Weights of a small GPT-style language model, trained from scratch on English Wikipedia: LayerNorm before each block.
Each number is 50 + 10 x the weight over its row's rms, rounded and kept within 0 to 99. Layers, rows and columns count from 0. The size before them is the row's rms in percent of the matrix's.

# layer 7 attention output (transposed), 512x256, rms 0.0564, rows 35-89, columns 64-127
118:38 50 32 37 50 46 50 45 42 47 51 44 74 50 39 49 46 64 53 41 53 74 47 51 52 64 38 68 54 50 61 39 63 54 47 49 51 49 55 26 53 41 60 54 48 57 57 49 41 39 61 42 44 40 43 44 54 56 48 50 41 48 44 43
107:42 43 53 43 63 52 47 61 55 36 59 47 69 40 32 36 46 56 34 36 51 39 45 50 49 50 53 66 45 62 38 50 54 55 49 36 34 63 47 62 60 55 62 40 43 33 52 54 53 56 47 54 49 38 56 39 39 43 51 55 54 39 43 41
100:49 42 51 34 51 46 45 76 39 41 53 54 70 45 50 47 54 54 46 18 41 45 46 54 49 57 36 64 41 64 38 37 57 52 44 41 44 60 40 56 56 51 59 48 33 48 57 43 48 53 40 36 52 40 46 43 42 49 35 53 29 39 44 58
102:46 61 54 64 63 58 47 50 64 48 50 51 33 37 48 50 48 42 45 69 47 31 41 48 50 43 67 27 41 51 67 73 37 46 61 42 45 64 58 75 44 53 23 50 52 42 36 51 57 62 41 59 54 57 50 54 54 44 65 53 70 61 59 42
108:71 50 72 52 46 54 56 58 59 53 48 46 60 39 36 54 58 42 53 41 44 44 50 52 60 45 63 46 55 61 55 64 42 38 63 43 42 50 57 82 50 61 47 41 38 41 56 60 54 53 42 64 55 58 44 38 48 52 59 52 54 47 47 50
100:44 59 53 54 65 54 48 43 54 35 57 51 23 49 51 59 36 48 42 68 56 55 52 47 41 43 46 44 47 43 55 61 54 60 51 57 48 54 48 59 44 48 54 48 74 53 36 70 41 43 60 51 54 47 56 65 54 38 55 53 76 65 60 36
102:63 50 46 57 40 50 54 35 54 60 35 42 60 54 44 54 71 52 57 49 40 71 55 54 66 54 53 33 66 45 53 58 57 38 53 54 56 46 66 45 48 48 50 51 46 48 65 51 43 46 53 51 52 59 43 35 67 60 55 59 44 43 34 50
091:48 55 38 58 28 45 56 48 44 49 45 61 45 53 55 78 49 50 48 68 45 54 48 51 40 49 50 20 54 44 54 46 61 60 60 63 61 48 44 46 37 44 46 59 71 62 44 56 49 46 39 40 52 49 34 70 55 36 41 42 58 66 56 44
137:35 52 34 49 70 48 39 44 50 46 52 44 52 44 32 55 42 58 38 63 48 58 38 51 45 61 43 37 41 59 71 46 62 55 56 55 45 50 49 59 51 37 35 48 64 41 47 55 50 46 49 44 46 46 39 74 50 44 35 61 73 54 56 47
103:57 55 48 53 31 45 58 48 48 57 52 56 42 62 58 45 43 47 62 57 59 49 56 47 50 44 55 69 54 38 31 57 47 47 45 57 60 39 50 33 41 46 62 60 52 68 43 41 49 45 57 56 53 49 67 47 55 64 50 42 37 41 35 54
102:51 43 38 39 63 46 47 42 44 40 45 44 89 37 48 32 62 56 51 30 53 59 52 51 52 65 45 54 54 65 47 37 46 35 45 46 44 59 49 43 62 49 51 48 31 38 60 42 48 52 51 40 54 55 35 27 44 61 49 53 28 37 40 51
105:63 65 48 49 64 46 40 40 53 42 56 58 15 46 52 38 32 50 44 67 42 46 44 43 51 53 40 39 35 49 53 50 47 45 56 59 50 61 42 55 40 37 42 54 67 59 33 47 55 53 45 54 59 56 59 65 57 42 49 46 54 65 60 59
123:53 62 40 64 39 53 57 42 56 53 42 54 41 55 50 51 48 56 53 63 54 59 61 53 49 42 55 46 66 39 38 54 42 50 43 64 59 47 52 40 45 38 59 61 67 57 46 56 48 51 57 55 57 47 46 38 58 49 57 49 47 43 36 38
116:59 43 59 41 71 46 45 61 44 46 60 48 44 44 59 52 47 39 57 39 37 45 43 44 53 56 27 44 35 56 68 47 36 40 61 46 47 50 48 59 51 62 36 42 39 52 41 52 52 47 45 50 49 56 51 58 43 57 54 44 55 66 65 58
108:32 67 38 44 68 48 41 44 39 52 57 45 33 57 46 48 38 67 45 62 58 49 45 50 38 62 57 49 39 51 50 35 61 57 49 57 49 47 41 34 44 30 46 49 68 50 53 44 55 57 48 36 39 38 49 71 53 36 35 51 51 52 62 58
124:56 56 51 59 27 54 60 54 58 46 40 49 71 49 33 59 57 55 42 47 45 48 50 49 60 40 62 42 66 47 59 60 51 57 64 41 49 50 59 67 57 53 49 46 53 50 50 68 46 49 45 48 52 46 34 38 52 47 65 49 67 58 45 37
118:43 61 43 46 67 45 41 40 45 50 57 50 43 48 41 45 45 58 47 70 50 48 33 50 49 69 50 30 41 57 60 37 46 48 61 56 51 47 48 59 42 37 26 47 56 49 48 41 56 55 49 55 45 47 49 69 55 49 50 53 57 60 61 58
102:33 62 40 39 28 46 46 42 44 34 51 51 80 56 37 38 45 59 38 49 60 50 49 47 47 63 54 63 52 48 28 29 78 62 48 59 55 54 50 34 54 33 56 58 59 54 54 46 47 53 58 35 51 39 49 46 48 46 42 53 38 52 45 44
112:45 60 56 37 72 47 37 44 52 38 65 41 49 44 28 29 35 60 41 58 55 38 41 51 42 64 48 56 37 65 38 39 47 37 58 58 43 50 46 68 41 34 44 47 59 39 44 52 65 61 52 56 47 45 55 59 42 46 39 56 51 39 47 62
102:55 77 56 49 31 43 50 33 48 55 51 62 34 52 51 47 48 53 49 64 52 43 47 40 51 55 66 36 51 45 29 47 58 43 55 59 54 50 50 46 43 41 41 56 66 60 30 41 62 70 49 57 52 60 52 57 52 48 58 36 41 62 56 52
102:44 63 60 50 63 58 48 36 58 44 58 37 59 40 34 32 43 53 48 55 51 50 47 55 58 53 55 67 50 56 61 69 44 29 49 46 42 48 66 59 46 45 42 45 49 45 40 53 48 52 61 69 55 54 52 37 47 67 61 58 57 42 41 50
084:54 59 62 59 76 58 48 38 59 30 52 50 43 35 39 32 51 47 32 57 50 43 56 52 49 46 63 42 49 64 50 58 42 55 35 45 33 74 52 73 58 51 45 42 62 22 53 47 51 57 48 57 58 63 62 34 48 47 59 71 65 48 61 41
122:42 42 47 56 40 50 56 69 50 45 47 52 52 50 50 72 53 47 39 35 42 47 48 48 54 34 47 53 50 43 65 56 57 68 55 38 46 51 48 44 55 62 63 51 50 50 43 58 42 52 43 42 50 38 46 46 54 40 50 44 68 60 50 38
120:39 58 46 58 57 58 52 40 54 28 50 56 36 52 54 46 44 53 48 62 52 44 63 48 42 42 46 32 50 43 43 51 63 65 43 51 49 70 45 66 51 42 46 56 55 51 44 60 39 51 47 39 54 42 57 55 55 33 58 56 68 62 60 38
123:38 64 53 50 64 52 42 35 49 42 55 40 41 53 40 35 44 58 51 55 63 45 57 52 36 53 65 62 51 53 35 53 57 44 45 55 41 46 50 40 49 32 54 50 64 41 52 51 50 60 58 45 47 46 51 55 49 49 41 64 47 32 45 66
141:45 36 29 53 77 44 49 37 46 56 48 47 37 52 69 51 50 50 62 50 48 65 54 53 42 51 29 45 46 47 61 47 44 44 35 62 52 42 46 21 50 51 53 54 43 50 49 50 45 41 56 39 46 58 51 60 51 51 36 48 48 49 55 54
098:44 58 48 64 60 57 50 33 60 53 38 50 45 41 36 46 52 52 48 63 52 53 48 51 50 51 69 47 58 48 65 62 52 48 48 45 41 51 62 46 58 49 39 50 61 41 47 55 45 44 51 45 58 61 47 44 51 62 61 60 67 50 54 33
119:41 36 53 61 48 50 60 53 54 62 55 53 41 49 56 61 30 32 53 62 57 40 49 50 38 22 63 67 49 41 60 74 53 57 54 55 54 37 60 49 49 67 51 56 50 52 42 63 43 46 53 60 47 51 53 58 47 57 45 47 68 55 48 36
116:52 46 58 52 81 54 42 55 57 29 53 48 25 45 47 43 38 43 29 54 47 45 48 47 49 45 35 41 35 57 59 53 49 59 47 52 40 74 43 72 52 51 61 39 60 36 41 61 49 46 45 49 57 52 63 58 47 32 46 56 70 61 66 46
117:46 47 53 37 56 50 48 55 51 32 63 40 76 47 20 33 40 59 26 43 53 49 44 53 56 51 46 81 44 61 49 40 61 53 50 47 45 51 50 57 57 43 67 44 50 31 56 58 53 43 56 58 48 43 56 40 44 45 48 54 59 41 44 47
125:57 49 47 49 64 47 46 51 40 58 44 54 41 46 66 53 63 42 60 37 37 54 44 51 63 60 35 41 44 51 76 60 39 37 49 43 44 49 51 41 52 58 47 44 48 49 47 41 54 49 43 43 53 68 46 56 54 54 44 53 43 57 62 55
098:53 42 57 41 80 51 43 44 48 37 55 49 45 36 45 36 56 45 44 39 48 48 48 48 53 62 39 44 37 68 57 45 46 46 48 40 31 66 46 67 59 50 43 35 33 31 55 43 51 60 43 49 51 54 58 51 45 39 41 60 47 49 64 60
106:54 49 43 65 37 52 54 31 52 70 32 48 70 47 60 59 77 43 66 45 52 69 59 53 57 53 59 42 69 52 56 60 49 34 43 55 52 42 67 32 57 53 46 55 53 49 53 49 51 45 56 50 52 72 35 38 49 59 52 60 43 41 42 42
100:37 47 45 44 64 48 39 57 48 47 57 50 55 45 35 59 36 47 32 58 46 52 38 49 48 53 42 48 38 56 69 40 63 60 62 52 50 59 44 58 46 41 46 48 66 47 52 54 54 48 48 56 47 37 51 69 48 33 39 53 65 64 60 36
122:52 62 64 35 64 53 44 50 50 29 71 38 64 42 27 36 42 52 44 47 50 49 54 50 51 54 47 76 46 56 33 52 49 41 51 48 40 55 50 68 52 40 64 45 57 38 49 63 50 56 64 64 54 42 51 38 43 51 61 53 43 39 43 58
129:66 50 50 49 44 49 51 42 49 60 35 48 45 57 61 40 66 54 60 46 47 59 55 55 61 63 55 48 50 54 31 42 45 40 45 58 53 52 51 40 41 52 55 44 43 49 72 37 54 58 52 49 53 58 61 38 55 45 46 55 18 41 51 62
110:47 49 56 42 68 46 42 49 41 48 56 50 55 48 46 47 58 53 51 43 48 43 40 52 56 65 45 42 38 60 60 43 51 44 48 43 38 51 50 57 48 52 41 38 43 35 59 37 56 58 46 44 44 54 54 58 48 50 39 57 45 50 63 63
115:57 39 45 45 45 44 52 59 39 51 44 53 63 48 68 51 65 48 51 23 36 45 50 51 59 56 41 43 46 56 48 42 45 47 43 46 48 55 44 43 55 59 55 45 31 43 57 39 52 55 37 34 51 57 49 36 50 47 40 48 29 46 50 61
103:52 55 52 37 68 48 40 53 42 53 65 42 63 35 33 46 53 50 55 46 45 55 45 54 43 59 41 58 46 60 52 54 42 30 58 49 38 41 54 60 50 45 53 47 48 40 43 54 55 51 56 66 50 51 38 53 41 58 47 54 35 37 34 58
112:41 51 31 63 47 52 51 34 55 56 40 47 53 60 43 58 55 59 51 73 51 63 55 53 46 53 55 31 64 39 52 51 60 61 49 60 57 48 58 36 46 39 49 58 67 55 61 55 45 40 57 43 50 52 42 54 61 53 52 58 58 49 45 40
114:57 68 45 45 40 48 40 42 40 42 45 49 62 55 55 41 63 60 48 45 40 53 53 48 56 66 41 33 56 57 30 34 48 50 46 54 49 61 42 49 50 33 53 48 52 59 49 37 54 65 42 43 49 45 48 49 54 40 45 50 29 44 44 66
120:57 43 60 39 79 48 48 41 39 58 54 46 55 36 51 45 53 35 64 37 44 71 48 51 58 58 30 69 49 62 65 59 38 29 44 49 46 43 53 39 63 57 55 48 36 39 48 47 45 46 63 67 52 68 50 39 42 64 47 54 41 46 48 52
128:65 45 51 47 22 45 57 64 48 57 59 44 60 62 46 67 45 51 54 60 53 58 54 50 57 44 40 47 58 46 50 47 41 54 62 51 60 34 50 65 40 54 56 51 48 66 54 60 51 38 48 64 41 43 43 60 56 63 50 39 55 51 40 59
096:58 46 69 32 69 51 44 59 56 31 67 44 44 42 48 21 34 45 47 36 45 31 46 46 50 50 41 67 32 62 43 50 34 33 55 46 47 64 41 75 45 50 44 40 28 50 47 40 56 62 51 70 56 49 72 35 37 51 54 47 41 47 50 62
107:54 52 41 62 61 55 46 43 63 49 42 47 32 52 42 46 59 49 32 65 49 52 42 52 57 57 62 35 47 49 65 55 46 48 46 54 46 57 56 54 36 40 43 39 63 40 64 43 52 48 52 52 57 52 63 47 63 47 46 67 60 49 57 47
117:33 48 43 30 78 48 38 50 43 32 63 48 51 44 41 28 34 63 50 46 52 43 47 51 38 63 33 64 27 60 39 31 59 45 43 55 44 64 40 51 46 38 50 48 29 44 52 40 49 49 58 42 49 38 66 50 45 48 39 50 38 38 52 61
100:41 61 56 26 73 46 36 53 38 32 60 48 40 52 52 33 44 63 42 32 51 54 47 51 53 73 33 70 33 63 41 29 54 45 40 52 45 61 37 29 46 37 67 43 52 51 51 36 53 56 54 36 51 44 62 47 47 45 34 52 32 43 55 65
103:48 34 47 57 49 61 56 62 66 48 42 41 65 49 50 49 49 50 40 50 46 35 50 58 49 40 64 56 52 50 49 58 43 52 56 43 55 44 60 68 48 62 44 42 31 43 60 59 50 52 50 63 47 40 50 35 50 52 60 55 61 40 44 39
104:61 39 59 50 41 46 54 41 50 70 47 49 47 54 47 51 53 46 64 45 61 71 58 52 51 46 50 76 64 46 50 58 49 35 41 56 50 26 59 34 54 51 66 54 51 50 58 55 44 34 64 55 51 59 47 53 47 72 34 55 44 30 37 58
100:45 67 55 36 43 51 49 42 40 44 54 41 69 52 26 54 48 59 56 38 46 65 53 54 60 58 42 67 57 51 59 51 61 48 52 47 49 43 52 41 57 39 60 55 65 54 58 57 39 48 61 39 50 46 35 45 56 58 55 53 38 48 39 51
128:39 54 50 57 18 51 55 65 49 53 51 54 60 55 47 71 43 54 44 58 54 34 45 50 36 38 70 39 58 44 51 50 64 68 63 46 60 43 49 66 44 50 36 57 60 68 43 59 52 56 43 51 45 36 36 69 50 41 58 41 73 60 53 35
125:64 33 58 47 50 48 52 54 53 48 49 53 39 63 58 47 43 49 56 46 63 57 60 55 53 47 43 65 45 51 34 36 47 52 38 63 57 46 47 46 41 56 70 49 49 45 67 52 52 33 54 50 49 54 58 51 49 56 33 56 42 39 53 58
134:57 64 56 50 59 53 40 37 51 35 47 52 22 64 63 34 49 58 47 58 48 47 58 49 50 59 48 33 48 47 26 40 48 53 45 59 51 62 42 56 44 36 44 47 61 57 56 45 52 60 47 45 52 49 62 50 58 43 51 57 44 50 57 63
113:58 50 57 57 37 60 58 52 58 47 42 39 63 53 52 38 65 54 50 55 54 41 56 49 56 51 76 38 60 53 39 50 36 48 51 46 53 53 56 71 51 56 35 38 37 41 69 48 54 63 48 57 50 48 50 23 52 52 66 62 44 40 48 53
109:54 62 51 50 54 52 53 38 51 40 49 45 58 46 35 45 48 54 51 40 44 65 61 54 56 47 41 64 59 50 45 58 57 44 40 54 45 54 52 43 56 40 72 54 64 46 46 61 45 47 61 51 58 53 46 34 51 51 59 52 44 42 37 41
# layer 7 attention value, 512x256, rms 0.0608, rows 36-89, columns 64-127
109:46 53 35 59 57 43 59 45 42 60 57 53 32 55 65 49 67 56 73 58 55 62 50 47 47 45 47 27 53 68 61 24 49 49 51 51 59 42 59 43 39 44 39 36 61 69 38 55 27 57 44 55 52 66 49 63 51 56 33 71 46 63 48 50
100:47 60 51 55 63 34 53 27 67 67 39 53 29 53 62 47 53 47 57 65 62 57 46 56 49 42 49 32 60 60 64 40 39 52 51 57 50 45 42 52 50 36 42 42 54 55 44 51 40 59 59 64 59 65 55 43 49 52 54 53 67 54 57 33
103:58 26 54 46 41 60 56 51 32 39 71 32 71 61 39 48 50 41 49 23 58 56 80 58 41 56 48 63 52 31 51 39 44 54 43 52 63 53 56 38 51 52 66 54 56 56 56 52 48 45 48 35 43 41 49 41 45 56 34 47 39 49 34 53
109:37 47 36 48 70 52 51 45 36 49 47 47 45 60 62 22 65 53 37 60 53 57 62 40 36 58 42 44 52 51 60 41 55 58 46 52 58 64 63 28 39 50 45 51 56 64 42 42 26 59 48 46 43 55 48 58 37 44 39 57 32 54 41 49
097:52 36 45 58 23 66 41 53 29 55 67 52 60 57 39 58 59 47 56 35 48 55 56 56 55 40 56 60 59 48 39 54 41 50 67 42 67 38 47 26 54 52 46 59 47 56 66 31 67 41 45 64 35 44 37 48 50 60 47 39 27 50 42 63
101:48 49 60 44 63 47 53 69 38 40 47 42 39 61 51 51 35 50 21 38 49 38 38 39 38 55 38 71 45 64 60 58 59 50 48 45 53 65 60 54 55 42 50 48 50 47 42 66 45 39 35 46 42 41 49 61 53 38 47 37 54 54 60 47
087:63 46 64 42 56 50 37 42 57 42 42 48 51 59 41 48 53 30 43 34 49 49 61 63 59 39 45 88 57 42 49 68 57 53 58 53 35 51 39 47 61 61 49 63 40 43 71 45 67 63 62 44 37 43 56 34 55 48 55 58 40 39 54 61
143:65 40 58 52 34 45 58 56 55 49 51 62 35 56 59 56 66 37 56 39 42 42 79 53 41 26 57 64 64 39 38 51 41 50 56 47 67 50 49 42 55 53 63 34 39 61 71 52 48 50 48 53 25 37 49 19 69 49 63 43 32 43 38 56
099:36 53 60 47 54 63 47 56 60 48 48 49 61 41 50 58 44 63 45 55 57 58 33 48 59 66 48 42 42 39 52 54 66 36 44 46 41 51 53 51 55 62 47 61 47 33 44 45 62 43 42 50 62 59 50 61 35 47 49 42 62 61 69 59
099:50 67 48 67 62 31 58 55 57 58 35 60 21 54 57 52 47 62 43 56 39 28 48 41 55 46 42 45 47 69 65 56 56 49 39 59 46 52 53 62 48 38 54 36 59 51 42 64 42 41 39 43 49 48 60 66 70 53 64 54 72 51 63 37
106:21 32 63 46 32 61 51 54 54 60 62 58 67 48 52 71 51 46 44 28 68 58 61 64 50 40 63 60 53 22 38 63 48 51 52 45 61 48 38 49 64 61 62 51 36 47 64 36 50 52 57 44 57 43 38 42 47 60 45 35 50 43 49 31
113:49 49 72 50 54 47 47 52 47 42 65 45 53 47 53 53 40 50 39 33 59 42 41 42 54 63 41 66 39 53 62 61 70 40 54 31 39 54 50 53 55 61 50 62 39 36 56 47 69 31 41 50 41 52 47 62 43 51 45 32 55 58 71 74
109:40 53 34 54 31 51 43 37 61 54 34 56 55 40 37 39 56 52 39 66 60 48 66 59 50 32 71 47 62 43 41 52 34 61 40 63 55 48 39 48 51 37 59 51 42 64 54 39 49 48 64 49 63 36 58 43 55 52 59 48 38 38 30 29
113:53 40 57 47 40 52 58 57 68 47 52 61 60 41 50 69 52 46 57 45 40 49 52 62 48 45 46 57 56 30 41 53 36 52 59 51 58 47 43 63 60 67 62 44 36 47 58 54 53 53 57 47 51 59 41 17 56 59 57 44 51 35 41 59
128:55 40 43 45 59 46 32 44 34 43 42 36 26 52 61 39 58 42 52 53 46 52 58 40 47 56 31 59 49 60 56 44 59 57 46 49 49 44 53 36 38 57 41 61 50 58 48 41 53 58 48 53 38 53 56 62 52 45 25 66 37 52 53 61
115:54 39 56 52 35 48 68 54 64 51 48 51 55 43 41 61 52 35 44 39 46 45 79 55 39 30 61 69 53 25 48 60 47 57 49 48 59 53 41 51 70 64 70 37 39 47 63 62 52 46 53 44 44 38 47 27 62 51 52 40 48 37 34 50
102:60 48 60 59 60 44 50 49 47 61 38 51 24 39 68 80 49 53 59 64 38 54 38 56 60 47 40 62 49 49 60 71 35 44 49 39 44 33 46 60 53 67 46 45 49 30 55 57 56 46 50 49 54 58 52 55 67 53 42 48 72 36 58 60
107:40 40 54 60 44 45 74 56 64 64 61 55 51 53 76 58 68 51 63 47 56 65 61 57 35 41 56 35 56 31 58 42 52 47 41 48 61 53 51 43 46 63 56 31 36 59 55 40 26 56 45 53 44 60 42 39 57 54 52 45 46 48 43 42
104:42 40 61 45 63 58 48 54 47 40 46 38 67 47 49 48 47 41 45 58 55 57 56 62 60 45 45 69 55 27 56 62 41 56 47 51 42 55 38 65 62 77 49 54 38 43 62 54 55 50 52 30 47 46 35 54 47 52 30 58 58 43 52 54
101:50 42 37 61 44 37 55 66 42 44 60 49 37 52 68 54 65 55 53 50 61 57 55 37 38 58 51 36 48 41 52 42 53 44 40 43 66 61 70 43 47 48 57 40 50 54 51 46 38 30 33 42 36 61 39 55 44 48 54 38 53 63 44 55
087:38 42 36 55 50 48 61 57 41 61 60 55 53 56 50 70 58 56 61 34 59 65 59 43 37 55 47 37 56 53 56 41 56 42 55 46 67 45 57 30 37 48 46 49 56 63 42 59 43 54 38 51 42 48 34 74 54 55 44 38 46 60 44 38
127:73 47 40 53 44 58 32 31 42 50 50 38 41 46 49 43 52 51 64 63 45 50 45 48 56 54 44 47 60 65 40 39 44 46 57 54 51 36 46 53 50 37 35 61 54 58 51 40 64 56 55 56 46 54 59 58 53 49 52 70 39 50 54 67
119:61 39 62 49 33 54 56 53 24 63 64 36 56 57 33 74 47 45 48 30 53 53 47 57 65 47 50 66 54 67 57 60 48 44 71 42 54 42 39 31 54 52 49 56 62 45 62 48 66 38 55 59 51 58 35 53 51 61 34 40 44 51 54 47
127:49 41 49 53 52 46 63 71 63 64 65 52 58 53 70 64 50 57 56 52 45 54 38 47 51 58 36 36 45 41 60 50 54 49 47 52 68 59 56 68 54 57 54 43 36 50 48 53 44 50 40 55 42 61 34 38 53 52 58 36 50 52 54 52
157:57 59 59 47 26 42 58 72 62 43 52 63 55 44 30 60 37 55 40 45 50 32 40 45 61 39 62 49 53 58 34 57 52 39 54 50 53 59 48 73 59 32 56 38 50 50 56 52 64 37 43 55 51 36 55 43 61 52 82 40 52 51 47 44
097:52 39 44 53 38 52 45 66 34 28 60 50 48 56 51 64 49 55 41 31 49 48 59 30 47 49 46 49 40 54 41 45 45 58 59 50 66 60 68 45 53 44 44 44 53 43 48 55 53 36 32 51 32 40 47 62 53 41 43 43 52 62 47 61
124:67 55 51 46 33 56 38 55 34 37 59 45 62 47 38 46 60 69 66 40 54 53 54 50 61 63 49 34 42 43 41 38 49 43 52 49 48 49 63 33 37 44 39 45 66 43 50 35 57 43 48 48 45 45 52 46 38 50 63 65 38 58 44 80
122:38 36 45 52 29 55 52 47 37 66 72 63 65 62 54 68 65 53 61 32 51 63 53 60 50 41 68 44 62 53 44 43 43 47 69 44 60 39 41 26 46 43 36 49 53 68 59 41 45 55 58 58 55 46 43 48 50 61 50 45 35 42 34 35
119:43 46 37 62 46 40 55 49 52 63 50 64 27 40 81 57 69 56 77 57 45 52 44 44 42 50 52 25 55 56 52 44 48 42 52 42 54 37 58 40 36 54 36 37 57 63 46 46 29 56 47 65 52 59 45 54 52 58 35 59 46 58 46 58
130:47 42 42 44 41 54 47 57 64 42 37 55 56 56 40 50 36 47 32 58 61 44 55 59 43 35 60 45 58 34 30 45 34 64 51 66 56 55 45 66 67 40 53 54 44 48 45 52 53 42 57 37 55 32 53 44 54 43 74 35 54 49 40 30
095:38 58 30 55 49 47 69 53 44 59 63 58 50 57 54 54 58 54 57 62 47 53 47 58 51 32 62 36 59 58 52 47 40 57 48 53 73 51 46 50 49 49 56 32 64 66 44 62 35 56 54 51 58 54 42 44 62 56 58 55 54 41 38 13
106:61 56 55 50 67 38 39 70 44 20 38 46 36 66 43 36 35 54 22 59 45 31 49 27 44 56 39 65 41 41 54 64 50 57 44 49 42 60 62 71 48 45 47 48 47 45 50 58 59 40 38 33 41 33 53 52 55 37 68 37 54 52 59 53
097:57 49 42 56 27 54 53 37 44 53 48 63 41 58 58 60 69 46 62 43 42 48 65 56 52 32 67 62 68 43 38 52 29 42 56 42 49 36 42 34 46 62 56 34 39 60 61 46 49 53 61 49 44 46 48 27 55 64 52 56 37 36 38 69
130:41 43 39 66 49 43 54 47 53 75 54 49 36 53 81 49 65 64 70 58 55 55 41 51 45 53 44 33 53 53 69 38 45 45 48 42 70 46 53 33 32 56 45 46 38 64 46 45 33 50 50 59 51 69 36 64 48 52 39 46 52 55 46 48
136:30 59 55 42 70 55 66 60 62 48 47 54 69 50 46 54 36 56 27 47 39 50 28 49 42 64 51 54 44 47 59 65 68 50 48 43 42 61 45 53 63 43 54 46 56 41 25 59 40 38 51 43 65 54 44 55 47 53 61 33 79 43 53 30
102:49 46 35 46 53 44 64 55 69 58 41 53 46 54 58 57 52 47 59 63 50 60 60 58 47 36 51 46 63 37 46 43 38 63 50 62 64 56 47 59 59 42 60 38 47 60 36 66 36 58 63 43 59 50 44 44 59 44 60 57 50 42 29 29
118:46 60 45 52 65 40 49 45 67 51 36 48 46 45 45 44 40 57 40 63 55 51 34 53 51 44 54 48 62 65 50 52 51 51 40 62 42 49 42 65 59 37 43 54 57 51 36 54 50 59 61 47 61 49 61 60 60 47 63 54 65 50 59 20
099:48 46 47 58 50 38 57 50 74 45 48 53 32 62 68 40 56 51 59 61 63 49 64 46 30 39 57 35 52 43 61 29 45 53 39 48 61 66 62 52 43 43 53 37 39 62 52 47 28 49 40 49 39 51 55 44 55 51 58 42 50 55 45 47
109:63 50 69 45 49 48 50 68 41 43 54 58 39 55 47 62 40 43 43 21 47 37 52 43 49 49 54 76 44 58 56 60 60 41 65 41 59 51 53 57 58 52 59 54 38 40 57 62 63 39 36 53 39 38 47 45 61 43 50 32 44 48 56 63
117:44 47 63 43 77 37 60 54 67 64 41 41 38 54 54 62 45 38 35 58 53 47 46 62 44 41 42 69 51 47 71 61 55 43 50 45 51 49 34 69 70 60 55 59 33 49 55 66 52 50 59 49 51 57 39 42 59 55 54 41 62 48 58 25
119:35 60 37 65 38 44 49 51 47 48 45 61 39 57 56 48 54 67 38 59 57 31 45 44 39 42 68 26 51 57 44 46 45 55 52 47 52 64 60 57 40 22 42 32 61 51 46 49 44 31 40 34 49 31 48 63 46 45 73 41 57 52 42 45
134:49 58 57 46 62 52 42 39 59 53 36 52 46 43 52 24 56 37 51 57 45 47 55 53 38 57 55 60 52 45 58 59 72 46 38 53 44 47 49 33 34 62 48 63 40 58 57 45 54 68 60 56 46 54 63 47 46 38 48 51 36 47 48 52
089:28 52 39 66 44 52 67 38 51 76 57 54 63 49 54 52 68 58 57 63 68 67 41 59 49 56 65 26 52 46 48 42 55 44 37 43 55 52 49 36 41 54 58 35 58 62 39 48 30 43 48 52 57 66 40 62 39 63 44 58 53 49 46 28
112:39 40 53 44 47 61 66 63 44 51 60 61 68 54 49 64 38 53 49 28 48 56 56 45 40 52 56 60 53 44 38 51 59 52 62 42 69 52 52 44 66 61 60 45 50 55 48 60 45 45 32 56 38 52 43 48 50 50 66 30 46 54 38 50
109:43 54 56 57 37 42 81 49 55 66 63 59 44 50 62 71 54 52 56 49 58 54 46 56 60 42 61 31 59 64 51 50 40 41 47 43 55 45 41 49 55 38 54 26 64 50 51 57 41 39 45 62 58 68 41 47 53 58 53 48 74 54 47 33
100:39 43 38 63 46 47 65 49 72 79 45 66 49 41 62 70 54 49 53 63 50 51 30 58 48 40 61 36 52 40 47 56 34 51 51 50 55 41 39 70 60 43 47 44 45 48 53 48 43 42 56 57 61 61 41 44 54 59 69 32 72 43 49 30
104:61 53 45 54 54 50 58 37 36 51 60 43 48 48 35 42 59 57 64 37 43 56 46 48 49 68 39 42 45 67 54 39 66 47 49 36 42 56 67 24 44 39 46 50 76 59 37 48 30 38 34 56 53 61 51 58 44 51 39 64 47 64 44 55
102:40 72 49 45 61 50 46 74 61 37 41 67 47 52 70 40 43 67 51 63 58 41 44 32 49 59 45 28 42 40 43 43 54 53 47 46 50 71 65 58 35 49 49 42 39 49 45 54 44 57 37 57 37 55 50 48 38 41 77 37 46 67 63 55
105:57 42 40 62 57 41 34 64 53 48 34 46 22 49 76 54 59 43 37 55 48 32 39 40 41 55 38 52 54 50 50 54 47 52 46 50 55 43 50 61 43 47 46 61 31 39 51 42 53 43 46 52 35 52 51 53 54 39 47 45 62 48 45 62
138:73 50 54 48 57 55 39 28 49 43 46 37 50 48 41 27 56 38 61 47 47 61 73 60 58 54 33 68 49 46 55 49 48 51 51 54 38 49 50 36 45 74 60 64 42 47 62 40 56 69 56 50 41 51 58 28 50 53 28 73 25 44 52 80
130:33 64 48 44 55 52 62 52 59 69 49 74 68 41 48 50 49 59 57 54 40 48 34 46 50 60 56 35 47 48 50 61 70 45 53 46 35 50 43 37 39 51 38 41 55 48 43 47 45 59 58 56 62 58 54 51 40 44 67 41 54 49 53 47
137:39 37 52 44 48 57 65 58 51 75 62 46 74 53 32 75 43 53 35 39 56 50 40 64 46 48 51 66 46 47 65 70 57 54 64 43 60 52 36 52 68 60 59 55 41 44 46 61 49 41 56 52 60 51 33 52 52 52 43 31 56 42 51 21
118:48 63 43 48 78 51 58 44 41 53 50 42 65 50 39 48 45 50 43 39 37 47 46 47 41 71 33 62 42 65 68 56 76 55 35 45 51 55 58 28 43 53 68 55 61 56 36 63 34 38 46 48 55 57 48 64 50 46 38 45 59 53 57 41
108:42 43 47 56 48 33 38 70 37 54 54 49 31 59 76 49 61 57 42 51 60 44 32 41 49 57 41 44 52 60 57 49 46 39 66 34 53 48 55 57 45 46 33 53 38 53 51 41 49 31 39 58 41 58 37 68 45 46 41 42 54 61 60 55